From a checkpoint of a small transformer trained on Wikipedia: 8.02M parameters, 3213 steps.
Each number is 50 + 12 x the weight over its row's rms, rounded and kept within 0 to 99. Layers, rows and columns count from 0. The size before them is the row's rms in percent of the matrix's.

# layer 12 MLP down (transposed), 320x128, rms 0.384, rows 278-314, columns 0-63
114:52 62 56 59 54 52 69 63 61 36 54 43 60 65 30 51 49 36 43 44 37 49 34 50 56 56 67 35 73 52 47 53 69 30 54 58 28 30 36 53 49 27 52 56 32 67 69 34 28 38 45 65 41 48 64 37 40 41 36 27 43 47 55 49
094:39 33 42 43 54 57 42 44 51 55 42 39 58 45 64 46 52 47 59 41 33 55 51 46 47 48 57 44 66 33 61 60 42 72 42 29 40 51 56 50 45 42 45 43 62 29 31 44 69 40 27 19 37 53 55 63 28 30 51 27 45 71 42 48
104:48 49 64 58 63 32 32 45 47 52 42 46 59 80 44 38 48 49 56 44 67 47 42 52 43 53 62 51 24 32 32 56 34 41 44 41 71 69 47 70 55 45 48 50 83 68 50 36 62 55 58 53 60 47 60 70 32 63 48 54 68 52 39 57
097:71 44 36 70 60 48 54 57 35 55 39 54 41 42 45 27 58 45 68 37 58 21 43 56 41 30 63 48 45 52 40 57 67 64 56 40 41 57 47 47 46 59 54 52 73 31 32 34 42 61 48 34 32 62 62 59 76 40 42 60 54 54 59 45
102:17 50 58 47 55 45 51 51 47 99 57 41 47 55 63 65 48 68 43 46 41 53 46 59 43 53 48 36 53 79 47 53 39 45 49 52 54 57 51 68 61 63 63 43 46 51 45 39 39 47 38 47 61 67 71 49 43 55 36 68 30 52 47 39
101:51 51 52 61 69 50 45 55 71 63 41 58 55 42 35 59 51 51 73 64 33 45 35 65 41 60 43 35 70 64 50 50 48 56 46 53 70 51 36 49 71 48 48 65 58 36 39 44 56 42 53 55 55 38 40 48 45 68 65 55 56 71 46 55
093:60 40 59 33 50 45 46 59 48 49 64 71 46 72 46 40 53 59 52 39 49 61 42 48 57 44 34 49 64 52 39 56 49 39 56 55 79 61 62 40 58 68 47 53 67 53 43 38 55 57 46 64 53 55 68 53 63 43 45 54 71 76 58 65
101:44 33 54 43 49 25 58 45 51 38 32 56 49 76 34 45 26 40 56 61 53 56 50 54 42 51 66 39 49 30 58 51 41 47 26 75 39 49 46 39 58 72 62 72 48 50 56 45 60 41 52 53 49 41 37 48 37 36 71 58 58 45 47 46
090:46 65 39 51 43 50 48 40 53 10 40 56 51 38 43 48 58 35 57 41 54 36 73 48 20 52 62 46 52 51 40 42 70 47 85 51 42 36 33 21 52 42 53 44 53 47 32 63 45 48 41 61 58 62 68 37 40 63 52 59 44 55 56 58
098:47 33 47 40 62 59 51 60 44 11 60 55 17 51 63 54 45 48 31 59 40 55 48 66 49 67 48 53 64 62 49 62 66 53 43 50 40 45 64 51 23 50 72 49 49 56 42 46 48 46 52 77 49 54 61 48 43 49 69 47 49 57 36 42
096:54 36 65 42 59 54 31 60 58 63 51 41 40 43 44 55 45 40 38 53 50 65 49 17 64 42 30 30 41 54 53 48 31 44 54 52 47 57 65 44 49 46 44 50 62 40 47 34 51 38 74 56 47 26 55 30 86 28 51 77 49 33 62 63
128:45 66 50 49 49 44 57 57 25 42 40 41 45 53 55 63 60 55 39 33 73 27 41 54 63 53 54 34 60 65 64 45 15 60 60 44 56 53 47 37 54 60 55 55 64 35 41 47 44 50 46 44 48 48 42 65 34 57 72 34 52 50 62 28
103:46 42 35 64 42 28 49 33 33 50 49 77 54 46 63 58 54 51 51 44 49 37 47 54 76 43 49 59 49 57 42 51 63 52 59 41 36 22 44 50 75 48 43 54 61 41 39 46 28 11 41 68 46 53 56 54 27 46 47 34 54 62 42 74
094:54 48 44 62 52 40 43 36 39 37 45 38 42 58 47 57 55 57 38 51 60 50 40 58 63 20 50 52 36 24 62 56 55 66 48 48 58 69 59 24 47 41 56 71 69 64 43 45 59 49 52 50 36 60 44 56 15 50 38 67 46 47 40 49
092:59 36 42 64 55 50 61 32 48 72 33 53 58 57 77 49 50 37 55 57 59 55 50 54 72 34 78 48 77 70 62 61 59 50 45 57 59 49 58 43 58 50 45 40 43 48 31 33 45 34 63 33 53 55 62 54 28 45 74 67 31 64 45 58
090:54 30 32 56 44 55 40 40 47 51 67 57 49 51 69 68 57 45 51 62 26 42 58 80 48 42 62 60 41 71 53 57 61 59 46 34 58 61 59 56 40 44 44 44 61 20 29 48 51 52 13 46 54 64 50 81 50 38 52 45 48 68 35 35
091:53 46 50 68 49 39 36 41 55 66 69 50 66 62 44 42 55 70 71 43 42 45 59 47 56 48 45 71 43 34 62 62 68 31 34 61 61 63 44 42 32 41 55 28 53 67 63 25 46 41 53 61 47 47 43 25 43 55 56 51 47 63 57 68
082:36 25 58 71 50 61 60 39 49 65 36 47 37 40 78 61 51 44 44 58 34 63 40 59 47 32 49 61 44 52 39 62 31 45 60 39 36 38 42 33 56 65 64 55 24 67 33 38 43 51 62 36 63 40 50 44 55 46 31 37 35 50 38 52
092:37 23 37 65 48 49 58 53 45 49 29 55 74 49 62 69 30 53 41 63 33 35 51 74 58 39 43 28 52 36 41 46 60 56 66 70 51 65 31 38 48 56 50 62 70 44 34 33 58 56 41 51 60 45 62 34 45 53 53 34 66 64 33 55
103:60 65 41 47 49 61 63 59 46 36 25 37 47 48 58 43 53 59 33 51 53 55 57 24 49 16 51 47 59 57 45 30 73 48 66 47 35 49 34 40 52 25 45 32 48 40 54 68 49 27 37 41 27 19 53 43 51 59 45 58 53 28 42 56
090:45 52 41 49 38 46 60 48 78 50 58 46 47 57 35 61 81 65 35 66 55 61 38 55 45 46 42 43 47 61 34 50 40 53 31 69 56 48 51 44 14 44 54 71 43 45 37 43 60 49 62 63 57 38 42 59 72 46 40 62 79 51 61 66
110:55 57 42 54 44 23 52 52 50 42 60 88 51 62 33 65 38 40 45 57 59 60 46 48 50 36 46 26 46 47 52 49 71 53 33 37 31 58 47 40 63 47 26 53 43 51 43 56 48 45 85 58 57 52 34 70 58 46 37 62 38 63 46 60
096:41 37 28 66 53 41 53 38 40 29 57 62 40 49 60 44 54 34 53 63 37 68 47 53 38 65 58 58 37 59 50 37 30 31 54 72 52 59 65 36 52 59 58 56 33 52 52 19 56 45 46 45 33 70 47 38 33 48 21 57 60 68 25 46
105:26 54 50 62 55 41 55 33 45 47 54 46 61 36 61 48 38 40 70 69 47 53 59 65 61 49 46 46 62 68 43 47 28 57 74 51 56 41 58 47 65 40 56 64 52 58 67 33 44 52 31 47 54 58 60 67 28 67 72 52 42 47 37 52
101:58 39 57 56 57 50 56 56 74 42 53 38 41 48 66 59 43 34 58 60 55 27 52 24 43 77 32 44 54 59 40 64 52 52 45 37 33 62 87 50 37 42 45 59 56 48 53 53 61 39 66 43 57 70 55 48 58 38 66 43 73 71 45 70
098:39 50 63 59 47 38 76 36 46 37 49 36 51 22 55 47 47 30 63 34 55 47 67 61 38 53 42 73 42 58 38 40 33 48 54 65 50 55 63 53 55 52 55 63 33 70 37 52 37 53 50 48 44 53 50 48 36 51 52 47 53 53 52 46
098:37 42 41 57 48 59 36 59 57 85 44 47 58 64 69 68 47 50 49 64 48 51 55 34 49 50 73 50 33 70 60 60 44 39 49 42 59 28 35 49 38 43 40 22 66 35 51 45 51 54 50 79 71 48 43 46 62 48 62 55 55 55 71 58
087:40 55 27 55 50 43 42 26 55 64 49 51 44 43 36 47 51 45 52 27 51 75 50 62 52 42 76 51 47 57 40 54 34 70 64 47 13 47 24 31 52 54 64 55 33 63 55 39 70 43 51 44 45 59 54 61 86 55 50 52 39 51 38 57
100:38 39 43 34 34 58 31 58 48 69 57 41 39 55 48 41 24 73 47 81 49 35 53 49 33 36 65 47 44 48 20 43 65 52 72 57 37 37 56 81 53 28 50 43 53 52 47 61 45 35 41 62 42 54 69 52 63 52 67 49 48 56 62 56
106:57 63 33 63 50 62 48 54 59 73 57 21 42 48 25 44 33 49 51 60 43 57 46 51 49 75 53 42 35 38 64 56 46 43 58 48 47 58 52 48 42 69 39 33 58 42 65 50 63 73 67 56 33 54 57 74 45 38 51 55 42 51 50 45
103:69 67 71 49 54 55 53 50 46 57 58 52 36 59 45 53 67 38 58 70 58 43 34 39 51 39 60 59 46 58 63 38 56 58 45 50 67 75 41 34 62 69 38 64 68 52 55 70 26 52 53 67 52 54 49 48 58 40 30 63 57 38 62 49
096:31 44 70 59 56 44 72 33 45 71 66 26 50 53 66 38 52 65 59 56 48 59 50 46 51 64 52 43 30 50 40 41 72 54 46 61 48 56 65 43 51 63 42 66 67 32 43 60 43 58 47 42 32 49 50 49 18 68 38 72 44 64 57 47
103:55 53 42 67 56 43 72 50 39 85 55 62 35 59 67 48 52 58 29 38 56 45 57 49 44 68 35 57 44 47 81 53 44 52 37 39 44 46 55 79 38 60 47 54 42 58 52 50 35 37 43 42 71 50 49 46 34 53 53 61 43 60 39 42
097:63 47 56 55 59 51 51 53 47 42 48 53 48 52 40 66 65 54 35 40 16 54 57 43 52 34 67 57 45 32 65 60 53 35 48 45 32 57 79 62 48 56 42 50 50 34 66 46 48 46 60 44 60 26 49 59 44 62 41 68 48 63 42 45
102:43 47 59 44 60 58 57 53 76 54 46 53 50 45 48 38 43 48 41 51 60 67 42 37 36 41 74 47 62 52 58 52 45 59 58 54 71 52 56 56 45 73 45 52 35 47 63 52 46 50 63 42 29 55 39 32 04 48 35 59 33 53 53 59
108:50 40 32 49 65 55 39 32 27 52 42 56 29 47 62 70 41 47 47 34 50 52 43 48 39 34 49 58 60 51 56 53 22 54 56 40 05 46 33 51 57 55 60 74 64 52 41 49 63 32 49 35 28 51 43 62 51 60 56 51 61 62 49 48
097:52 39 48 63 48 67 44 63 43 37 48 59 50 50 46 38 53 38 42 36 25 49 56 59 41 47 49 32 48 33 64 50 49 55 43 69 55 45 76 53 59 52 53 70 50 71 39 70 54 39 56 70 39 51 64 44 56 60 31 42 36 57 54 52
# layer 12 MLP gate, 320x128, rms 0.388, rows 279-314, columns 0-63
097:56 51 76 55 58 78 70 50 39 57 63 28 49 60 53 49 59 31 55 43 32 59 68 19 34 70 70 34 58 41 55 48 50 71 67 29 53 54 52 55 37 49 46 47 48 44 36 59 55 55 49 36 61 40 48 65 28 50 60 25 31 57 52 42
094:52 47 33 66 56 59 52 64 52 49 54 44 47 45 59 37 26 46 31 47 39 56 60 30 58 74 53 34 56 43 59 53 60 64 41 51 74 54 53 28 35 49 61 71 33 43 49 42 42 50 40 54 22 41 49 45 49 46 72 50 40 55 65 50
094:45 62 56 40 58 48 33 46 47 16 34 44 36 44 46 45 19 45 57 39 39 57 42 59 44 37 59 51 49 63 62 25 69 49 41 37 62 39 48 53 62 64 35 46 66 59 69 57 56 64 57 37 55 43 46 50 56 54 55 63 39 43 15 60
103:46 60 54 51 46 74 46 59 38 24 50 35 48 56 72 58 64 52 67 31 22 50 52 57 55 52 44 63 51 50 47 33 62 62 38 57 33 31 53 45 57 69 37 55 63 56 47 55 51 52 52 57 66 36 61 39 50 36 38 47 42 39 25 57
100:55 56 57 44 63 75 58 61 28 33 60 58 42 59 53 25 54 25 53 47 42 51 35 53 28 60 55 51 63 56 38 46 65 66 58 53 64 47 58 40 27 36 30 49 39 51 32 64 57 16 61 56 45 51 51 47 44 59 55 36 46 52 63 30
100:65 50 43 43 40 52 43 72 65 49 46 42 45 61 55 43 60 30 54 33 58 35 55 27 57 68 56 60 78 59 63 50 53 48 39 49 77 59 67 34 46 53 50 59 52 59 59 31 60 34 49 39 42 45 40 73 59 73 63 54 52 33 51 60
097:39 59 55 71 46 52 50 66 48 35 63 56 39 63 37 36 56 41 18 46 49 64 39 62 52 64 85 31 55 68 51 76 48 50 61 46 58 62 46 57 39 52 48 31 54 49 58 41 76 49 56 40 55 51 37 34 39 42 62 54 29 43 26 53
106:48 60 47 55 22 67 48 57 50 27 49 48 51 66 66 66 52 42 49 44 71 53 80 53 57 56 31 68 52 69 43 45 44 27 62 70 73 54 34 43 47 46 40 46 61 33 50 35 37 60 45 20 57 38 45 63 45 44 51 44 54 54 51 40
095:50 66 50 48 65 60 46 61 77 15 55 61 43 38 62 38 51 52 72 47 54 47 48 46 36 56 64 69 57 64 45 58 49 50 57 46 54 53 61 36 58 34 57 64 38 13 33 39 52 22 48 69 32 47 40 54 36 48 52 63 43 59 28 54
105:67 47 57 42 74 54 67 53 40 39 51 49 26 64 49 49 65 59 70 64 55 53 56 47 67 45 37 57 43 47 52 53 48 57 49 50 54 63 57 48 61 42 51 56 55 55 64 63 67 38 31 44 61 44 47 70 75 66 46 53 55 74 41 43
125:44 47 85 52 52 55 42 45 44 46 44 39 62 62 51 35 21 52 59 43 50 58 75 53 50 38 52 68 46 77 60 60 64 35 32 78 33 56 52 42 50 28 40 40 48 49 54 55 72 62 53 48 57 27 50 26 22 30 60 47 45 57 30 54
099:26 67 49 54 58 36 58 39 34 44 23 39 32 34 69 69 43 49 54 61 64 44 59 74 24 63 51 41 43 37 55 53 60 75 40 66 42 47 69 42 86 53 57 71 74 42 51 50 57 33 46 52 45 58 46 34 38 52 54 66 40 43 37 50
095:49 49 38 67 61 67 57 54 32 61 39 52 46 41 50 41 62 62 39 31 68 45 62 46 83 66 58 62 70 40 49 37 57 65 50 55 40 54 61 41 61 58 39 59 72 67 67 34 63 60 49 43 67 75 52 50 40 44 62 76 57 49 56 30
100:48 37 59 28 60 43 59 62 63 39 24 62 51 52 48 40 70 57 45 56 23 43 58 56 52 53 53 42 55 53 40 61 26 55 54 59 55 52 49 55 49 63 42 42 54 61 53 35 51 41 50 54 44 26 47 57 46 49 26 54 46 73 43 63
100:44 55 51 45 53 73 50 62 24 46 81 65 47 38 55 39 41 38 28 40 36 61 58 69 55 52 53 55 52 54 52 54 67 65 54 53 56 66 49 60 59 59 55 54 47 30 61 53 76 78 43 36 61 60 53 58 72 35 51 50 54 50 46 50
090:58 31 45 30 39 77 38 54 59 55 63 37 38 70 26 63 43 62 30 55 57 39 35 41 54 51 64 46 46 56 35 17 47 58 46 43 68 55 56 55 61 50 34 46 61 43 52 44 53 51 54 34 39 61 38 51 49 47 73 42 56 64 62 31
096:31 42 70 53 47 59 48 43 43 38 61 53 50 39 58 74 47 36 48 54 59 50 56 42 56 21 54 60 38 41 45 63 15 67 67 49 64 57 54 42 62 46 46 46 31 59 36 32 37 58 61 58 49 50 39 65 35 50 47 40 63 64 47 49
101:18 31 45 53 29 63 54 52 38 52 53 41 52 46 65 47 49 35 54 60 59 49 44 47 39 74 39 37 57 61 39 62 50 54 33 41 41 27 50 63 57 36 52 46 30 31 73 44 46 72 45 81 44 15 39 41 66 35 52 74 49 65 37 59
100:68 47 38 30 53 52 54 51 37 42 44 60 48 41 50 54 50 63 57 45 47 58 59 47 71 62 42 59 58 45 30 41 70 50 43 49 69 29 65 40 39 35 74 47 57 44 37 52 40 58 41 32 42 35 65 58 26 56 49 56 29 37 51 43
094:59 51 90 42 42 57 53 58 38 54 70 49 39 61 46 48 33 67 52 54 45 43 48 31 55 50 43 57 41 54 25 66 65 53 72 37 60 32 27 55 47 55 56 59 35 55 57 69 40 48 42 55 66 61 59 70 39 49 64 34 47 55 46 49
102:50 55 56 50 70 47 54 51 65 45 52 76 55 48 50 53 83 50 66 36 54 39 45 44 47 60 81 38 61 51 42 57 59 47 38 57 62 73 58 50 58 43 44 48 53 49 51 54 56 65 70 48 38 59 38 56 24 62 56 55 53 76 36 37
100:45 60 53 41 36 49 45 60 37 53 39 40 38 46 43 50 75 27 46 68 57 57 48 56 68 37 54 37 57 47 41 42 45 41 55 68 42 54 60 60 55 40 51 57 41 33 38 34 50 32 49 24 51 60 49 61 51 59 58 80 66 68 50 50
112:47 43 37 59 49 45 29 57 38 54 63 47 38 53 37 38 46 60 53 32 80 60 36 33 50 63 60 34 41 48 62 66 48 48 49 59 53 72 46 74 56 38 29 70 44 36 58 72 40 52 48 62 55 41 57 62 46 60 53 53 39 33 53 50
108:45 33 43 50 48 52 65 72 45 28 46 42 28 48 46 63 68 52 31 51 60 67 46 43 63 54 54 43 52 52 42 51 57 45 46 73 58 27 44 46 74 75 60 62 42 58 42 51 44 43 60 57 44 49 61 55 74 49 81 61 39 61 42 51
093:58 63 50 55 59 55 42 44 43 51 46 44 51 69 54 35 60 60 36 45 58 53 47 46 49 55 41 34 47 49 58 70 60 27 49 61 36 42 42 25 56 42 56 45 66 47 73 47 57 49 36 56 49 53 46 55 58 57 72 40 56 29 51 34
105:47 39 46 63 38 65 59 57 73 46 61 54 42 59 33 60 59 45 81 42 45 54 54 65 66 18 51 57 48 43 56 47 55 49 33 60 68 46 46 23 42 49 43 60 56 31 28 76 49 29 49 57 57 30 56 42 46 52 50 42 38 70 51 36
074:34 64 33 40 48 50 43 58 52 53 49 59 49 55 28 53 54 59 42 47 64 45 42 44 82 45 59 50 72 38 48 45 38 55 37 44 46 49 27 40 55 56 49 55 40 47 54 56 52 43 49 64 66 40 46 70 83 68 58 60 50 47 52 51
098:33 57 30 40 66 44 32 39 41 55 53 48 43 46 52 61 46 44 60 45 33 46 61 37 44 62 36 29 46 61 46 50 39 44 68 50 56 41 70 61 45 16 54 78 57 49 77 46 72 42 63 42 69 53 51 72 29 57 41 54 51 40 53 51
092:40 79 53 59 71 36 44 34 51 32 50 37 53 41 50 53 49 50 51 30 49 71 40 48 62 52 53 46 39 42 54 67 66 29 34 58 55 32 47 27 75 51 53 60 48 35 63 28 66 48 39 52 67 43 60 66 30 28 57 56 56 60 42 51
101:42 46 62 55 41 47 66 43 53 54 74 58 48 56 69 56 29 49 53 42 60 38 50 44 46 47 36 46 54 81 66 49 53 40 37 60 72 41 59 57 76 43 53 55 51 34 47 20 48 55 58 27 43 33 51 63 49 53 46 51 64 48 53 54
101:66 50 55 26 53 15 63 52 61 32 45 39 55 38 53 46 56 46 33 75 22 54 47 45 54 55 45 21 45 60 58 52 70 49 37 44 60 48 73 40 50 49 46 52 42 76 25 66 57 42 34 41 48 40 72 53 60 41 46 53 34 49 47 54
096:47 54 62 40 53 61 73 61 49 21 47 58 39 51 30 28 57 53 31 45 45 59 41 42 61 42 42 42 50 59 40 58 59 33 32 73 53 48 42 52 67 47 47 46 54 64 70 68 58 48 48 58 33 33 77 53 61 58 60 44 55 52 59 52
090:52 51 42 59 60 53 56 69 65 58 42 65 51 66 54 48 70 39 32 52 52 53 53 64 67 32 74 53 49 50 56 48 34 69 44 47 47 47 56 61 52 31 21 30 29 37 58 41 54 33 81 48 50 43 41 45 72 60 27 50 44 46 34 44
098:53 40 43 43 44 47 32 61 45 61 63 32 48 34 49 41 41 42 38 53 48 47 52 63 60 50 60 50 47 36 40 47 71 45 29 59 54 69 44 61 39 63 58 59 73 42 55 35 49 23 43 36 64 68 77 43 46 48 32 46 46 66 36 55
117:18 40 71 58 69 54 72 46 39 43 25 52 29 46 63 79 45 54 25 40 63 67 42 46 48 38 47 55 49 65 39 67 56 63 43 37 49 51 53 54 59 63 64 90 61 53 50 67 59 58 59 54 02 37 54 53 38 37 59 40 41 51 61 62
092:26 31 49 71 44 53 44 65 54 40 39 48 46 53 66 66 69 56 51 54 44 38 47 32 36 64 32 31 48 37 64 43 62 72 75 49 57 41 57 63 73 58 32 63 40 42 35 55 60 45 44 37 33 65 44 29 49 45 66 39 33 36 39 39
# layer 12 MLP up, 320x128, rms 0.385, rows 279-314, columns 0-63
094:53 33 52 57 50 61 55 52 43 42 45 51 52 30 48 23 50 47 16 37 16 48 45 54 43 55 25 46 45 52 52 60 19 44 60 53 31 59 60 38 36 38 40 53 70 47 53 26 52 41 56 46 44 43 34 56 61 34 28 60 68 50 61 64
102:38 41 69 44 67 54 49 49 53 52 57 44 52 42 37 45 28 42 45 30 45 47 52 64 45 49 53 52 58 52 64 25 50 57 49 52 56 57 29 71 80 64 27 44 54 59 49 43 36 46 56 38 49 47 28 70 18 42 59 36 50 67 56 49
089:24 41 33 60 28 50 56 56 48 41 61 48 74 56 42 52 51 62 36 62 54 48 59 42 39 60 35 64 59 66 45 46 59 58 48 64 54 44 56 48 62 57 62 21 49 59 38 47 47 54 75 51 67 57 39 51 51 71 48 29 51 75 69 46
102:41 36 45 34 81 52 47 41 55 60 55 44 52 51 54 23 46 51 47 29 42 35 71 36 53 45 76 52 50 59 55 57 60 44 65 30 46 61 59 75 32 77 62 50 56 54 45 54 48 57 64 34 46 53 68 31 49 44 40 62 68 62 41 45
101:48 36 45 62 55 57 50 47 65 41 69 65 51 66 24 60 61 63 44 29 72 61 59 56 38 56 64 65 69 38 49 50 50 46 57 42 81 41 61 73 37 55 41 59 59 53 51 51 62 45 49 47 48 59 43 50 49 41 64 46 64 37 55 56
095:43 41 32 71 47 47 48 43 29 58 36 42 43 48 48 67 40 58 57 41 50 30 40 65 48 61 39 68 49 37 51 53 58 43 63 41 40 35 70 35 58 74 72 56 43 47 36 49 22 33 57 57 54 48 44 45 45 38 44 75 40 65 42 33
102:68 46 39 49 27 81 49 43 62 47 64 69 63 42 40 84 56 55 65 53 63 52 38 57 40 46 54 76 39 38 55 53 42 55 49 37 43 17 62 31 61 67 53 28 74 55 60 40 38 31 33 56 53 40 50 43 23 50 46 56 37 53 73 46
103:61 52 62 53 29 41 55 56 59 39 78 48 63 23 45 37 39 40 30 30 59 69 52 41 43 53 30 53 48 42 57 48 46 32 35 69 45 51 53 27 52 46 37 77 50 43 53 57 35 51 49 43 58 63 57 35 54 39 60 45 47 58 73 45
104:72 60 38 57 56 42 61 58 52 64 61 65 51 34 53 47 58 37 60 80 59 62 50 28 69 43 47 47 27 59 59 34 35 69 47 49 49 48 31 54 37 37 64 55 68 54 23 37 65 39 47 53 51 42 46 47 58 48 53 62 36 40 62 55
109:54 59 44 61 55 62 54 46 39 33 43 71 41 58 42 57 57 56 78 62 54 53 69 46 77 69 45 54 48 72 54 45 22 46 56 50 53 46 49 41 77 39 33 57 58 46 66 42 57 43 45 53 42 50 56 69 66 58 64 36 53 46 51 47
145:38 58 52 41 43 36 80 61 47 58 54 75 56 50 38 40 52 63 47 25 54 33 35 66 56 44 62 34 68 53 50 69 26 67 66 54 32 53 62 27 59 44 58 58 53 38 52 37 48 66 57 50 52 54 48 55 37 60 58 41 40 44 56 27
104:54 20 33 44 57 53 71 28 47 32 49 46 49 42 56 66 45 46 60 60 48 52 32 65 74 52 51 45 59 27 58 64 70 48 70 38 54 62 53 67 49 40 58 70 46 46 71 47 68 27 43 25 38 52 32 48 44 49 46 51 48 36 50 70
094:35 48 62 43 58 48 77 25 39 57 41 38 42 43 48 36 40 41 47 56 65 78 42 36 70 50 43 52 53 43 51 60 62 54 62 38 48 80 40 28 37 51 45 71 31 46 60 60 57 56 65 50 58 42 42 64 37 30 35 35 79 39 44 68
099:45 69 49 67 60 51 67 48 30 72 45 46 45 46 48 46 46 49 56 41 26 50 59 62 44 48 60 78 74 40 51 56 64 35 54 50 40 33 51 30 79 43 55 25 59 49 59 34 73 55 47 74 59 46 72 48 78 47 66 52 52 41 51 44
098:30 60 42 62 49 26 57 55 38 44 63 54 42 60 55 74 47 38 64 53 64 35 53 55 30 54 30 54 16 25 48 51 48 77 42 60 55 49 51 37 58 23 41 54 52 37 48 50 43 65 68 57 58 58 40 47 78 54 44 67 45 51 83 43
092:35 45 51 43 49 59 62 75 41 55 30 63 64 34 62 55 35 42 29 46 56 33 29 62 40 61 48 52 49 44 49 56 53 44 46 66 42 50 65 54 45 56 55 56 63 57 61 39 54 65 44 42 53 59 48 62 57 69 36 56 75 50 48 37
084:49 46 39 51 36 48 53 39 37 54 67 29 56 61 42 55 51 58 54 61 49 62 60 76 36 49 42 40 45 52 62 40 50 58 63 43 61 50 78 36 53 20 40 61 67 21 31 58 53 60 41 42 46 54 50 47 60 46 42 66 55 67 57 45
089:56 58 61 58 71 40 56 62 46 40 51 36 71 26 61 71 46 44 49 43 59 56 71 39 41 38 51 42 41 46 69 52 50 47 46 39 43 51 38 49 39 45 32 40 70 31 77 68 65 59 21 56 59 32 42 46 47 43 58 56 48 26 21 48
105:60 82 57 49 38 45 43 69 49 45 65 53 62 52 43 46 59 34 58 67 58 49 66 49 51 75 58 61 40 75 62 34 66 45 64 36 44 48 59 44 28 49 31 37 43 39 36 64 50 56 51 34 35 49 57 48 71 61 43 52 68 39 51 38
089:47 32 80 47 50 50 66 58 30 43 64 48 41 12 43 64 71 57 59 42 41 46 72 60 61 52 36 76 69 59 27 55 33 57 60 33 63 51 59 64 52 62 40 59 47 50 54 54 58 49 43 37 53 40 51 57 53 48 44 39 58 31 45 24
108:54 67 63 54 70 63 43 48 47 57 42 19 63 57 63 36 34 21 68 38 54 55 50 31 77 68 31 73 31 60 43 36 57 39 44 51 36 45 55 40 42 38 59 38 41 61 59 38 61 60 55 61 51 54 58 46 38 57 64 59 45 66 45 57
090:72 59 71 59 60 69 29 62 34 25 43 48 70 43 69 90 40 56 45 39 55 48 47 45 36 42 35 46 50 49 38 36 52 84 51 59 47 67 55 38 36 41 40 37 58 60 36 67 44 48 45 59 55 50 42 69 62 47 61 63 45 46 53 44
099:42 35 55 31 86 58 74 55 61 57 43 55 63 44 48 49 73 61 55 54 45 39 67 32 50 76 47 54 47 42 41 42 61 64 49 42 60 52 33 53 52 63 35 32 54 42 43 45 55 62 43 54 43 47 48 28 57 47 30 66 60 49 66 27
102:55 26 45 56 53 59 61 26 60 69 54 50 50 52 47 56 45 27 54 47 60 60 47 56 42 54 54 61 34 35 36 53 63 60 42 66 32 46 42 85 68 30 42 51 45 62 39 59 59 23 54 41 47 62 55 44 56 53 63 43 37 43 40 45
091:61 43 51 30 59 50 35 64 50 48 72 50 74 68 50 48 46 48 44 62 56 69 46 39 53 56 55 42 57 46 62 65 45 64 65 47 64 57 47 36 34 41 44 40 38 49 45 56 67 51 45 51 57 39 53 41 76 63 52 60 44 53 70 55
093:47 47 81 57 75 39 42 51 46 57 50 48 62 43 50 51 26 72 49 38 50 37 36 49 57 51 46 42 50 39 70 60 36 77 47 47 47 52 41 59 51 73 40 42 26 44 34 51 33 53 60 35 55 38 44 63 50 54 51 42 44 42 75 55
084:72 68 54 54 57 52 66 44 57 47 51 38 35 34 57 40 52 50 39 56 58 30 57 31 37 61 34 31 64 53 65 30 52 52 35 56 58 67 42 52 55 58 40 37 44 60 52 62 41 63 37 66 71 45 58 82 50 51 77 61 59 38 55 58
103:63 58 56 48 43 58 67 61 39 62 57 25 51 36 66 51 26 47 52 36 68 40 48 34 74 51 63 61 48 42 74 47 54 52 45 49 58 44 51 68 59 32 59 62 38 49 44 22 33 53 50 51 58 38 60 50 46 63 25 49 55 56 64 66
107:55 40 62 49 35 65 53 45 49 48 42 61 52 55 47 51 56 63 55 71 83 35 49 58 54 25 46 43 60 54 25 45 52 45 53 35 38 43 57 41 55 61 58 54 59 52 42 51 78 57 42 47 50 28 58 56 34 48 49 73 40 65 54 61
100:57 50 52 63 58 66 59 56 47 59 56 53 48 22 57 62 71 71 44 34 27 59 50 60 50 61 42 51 44 45 35 43 73 44 66 56 30 14 31 47 50 57 54 43 35 58 43 61 58 52 50 46 36 45 49 52 47 37 79 42 37 50 55 70
103:34 44 57 74 61 49 68 45 38 55 33 38 43 56 59 31 52 43 63 35 62 44 52 60 77 40 37 45 38 40 52 46 65 55 85 65 39 58 40 50 51 49 54 54 42 43 43 53 54 61 54 45 34 50 35 38 46 69 31 39 63 39 54 56
099:31 52 49 45 58 59 24 39 56 47 45 72 36 44 41 53 34 45 69 54 49 46 33 53 47 43 67 46 63 33 56 45 61 71 59 35 51 61 68 53 37 32 48 35 51 48 74 52 70 46 77 41 53 43 52 33 56 83 61 49 60 51 48 51
094:40 45 55 36 18 37 35 67 37 42 55 68 43 43 46 56 35 38 63 43 66 49 65 51 70 66 33 61 50 38 70 33 45 36 52 48 63 63 53 41 45 49 68 56 41 51 32 50 69 52 48 42 54 42 50 40 80 67 48 54 48 38 57 46
100:42 58 40 59 39 38 68 58 46 33 32 54 43 25 40 71 44 41 70 39 61 61 32 48 37 52 58 22 55 39 41 23 34 19 71 52 34 33 46 51 41 58 45 45 31 51 53 22 38 62 42 39 70 40 50 32 31 51 52 52 62 48 40 60
119:37 53 37 49 44 45 61 31 47 42 42 57 53 68 35 48 41 44 20 44 26 50 51 34 46 67 58 55 75 50 52 60 41 59 35 36 40 65 55 31 56 44 36 55 63 41 37 33 26 59 51 54 35 58 57 66 68 58 32 60 54 78 30 46
098:47 44 25 53 22 39 48 54 51 48 36 59 52 25 67 58 32 67 46 61 46 47 25 31 53 56 45 56 70 47 71 51 56 42 35 48 46 24 47 61 45 44 48 70 57 62 49 44 45 39 60 42 33 33 63 43 51 45 55 31 60 67 57 61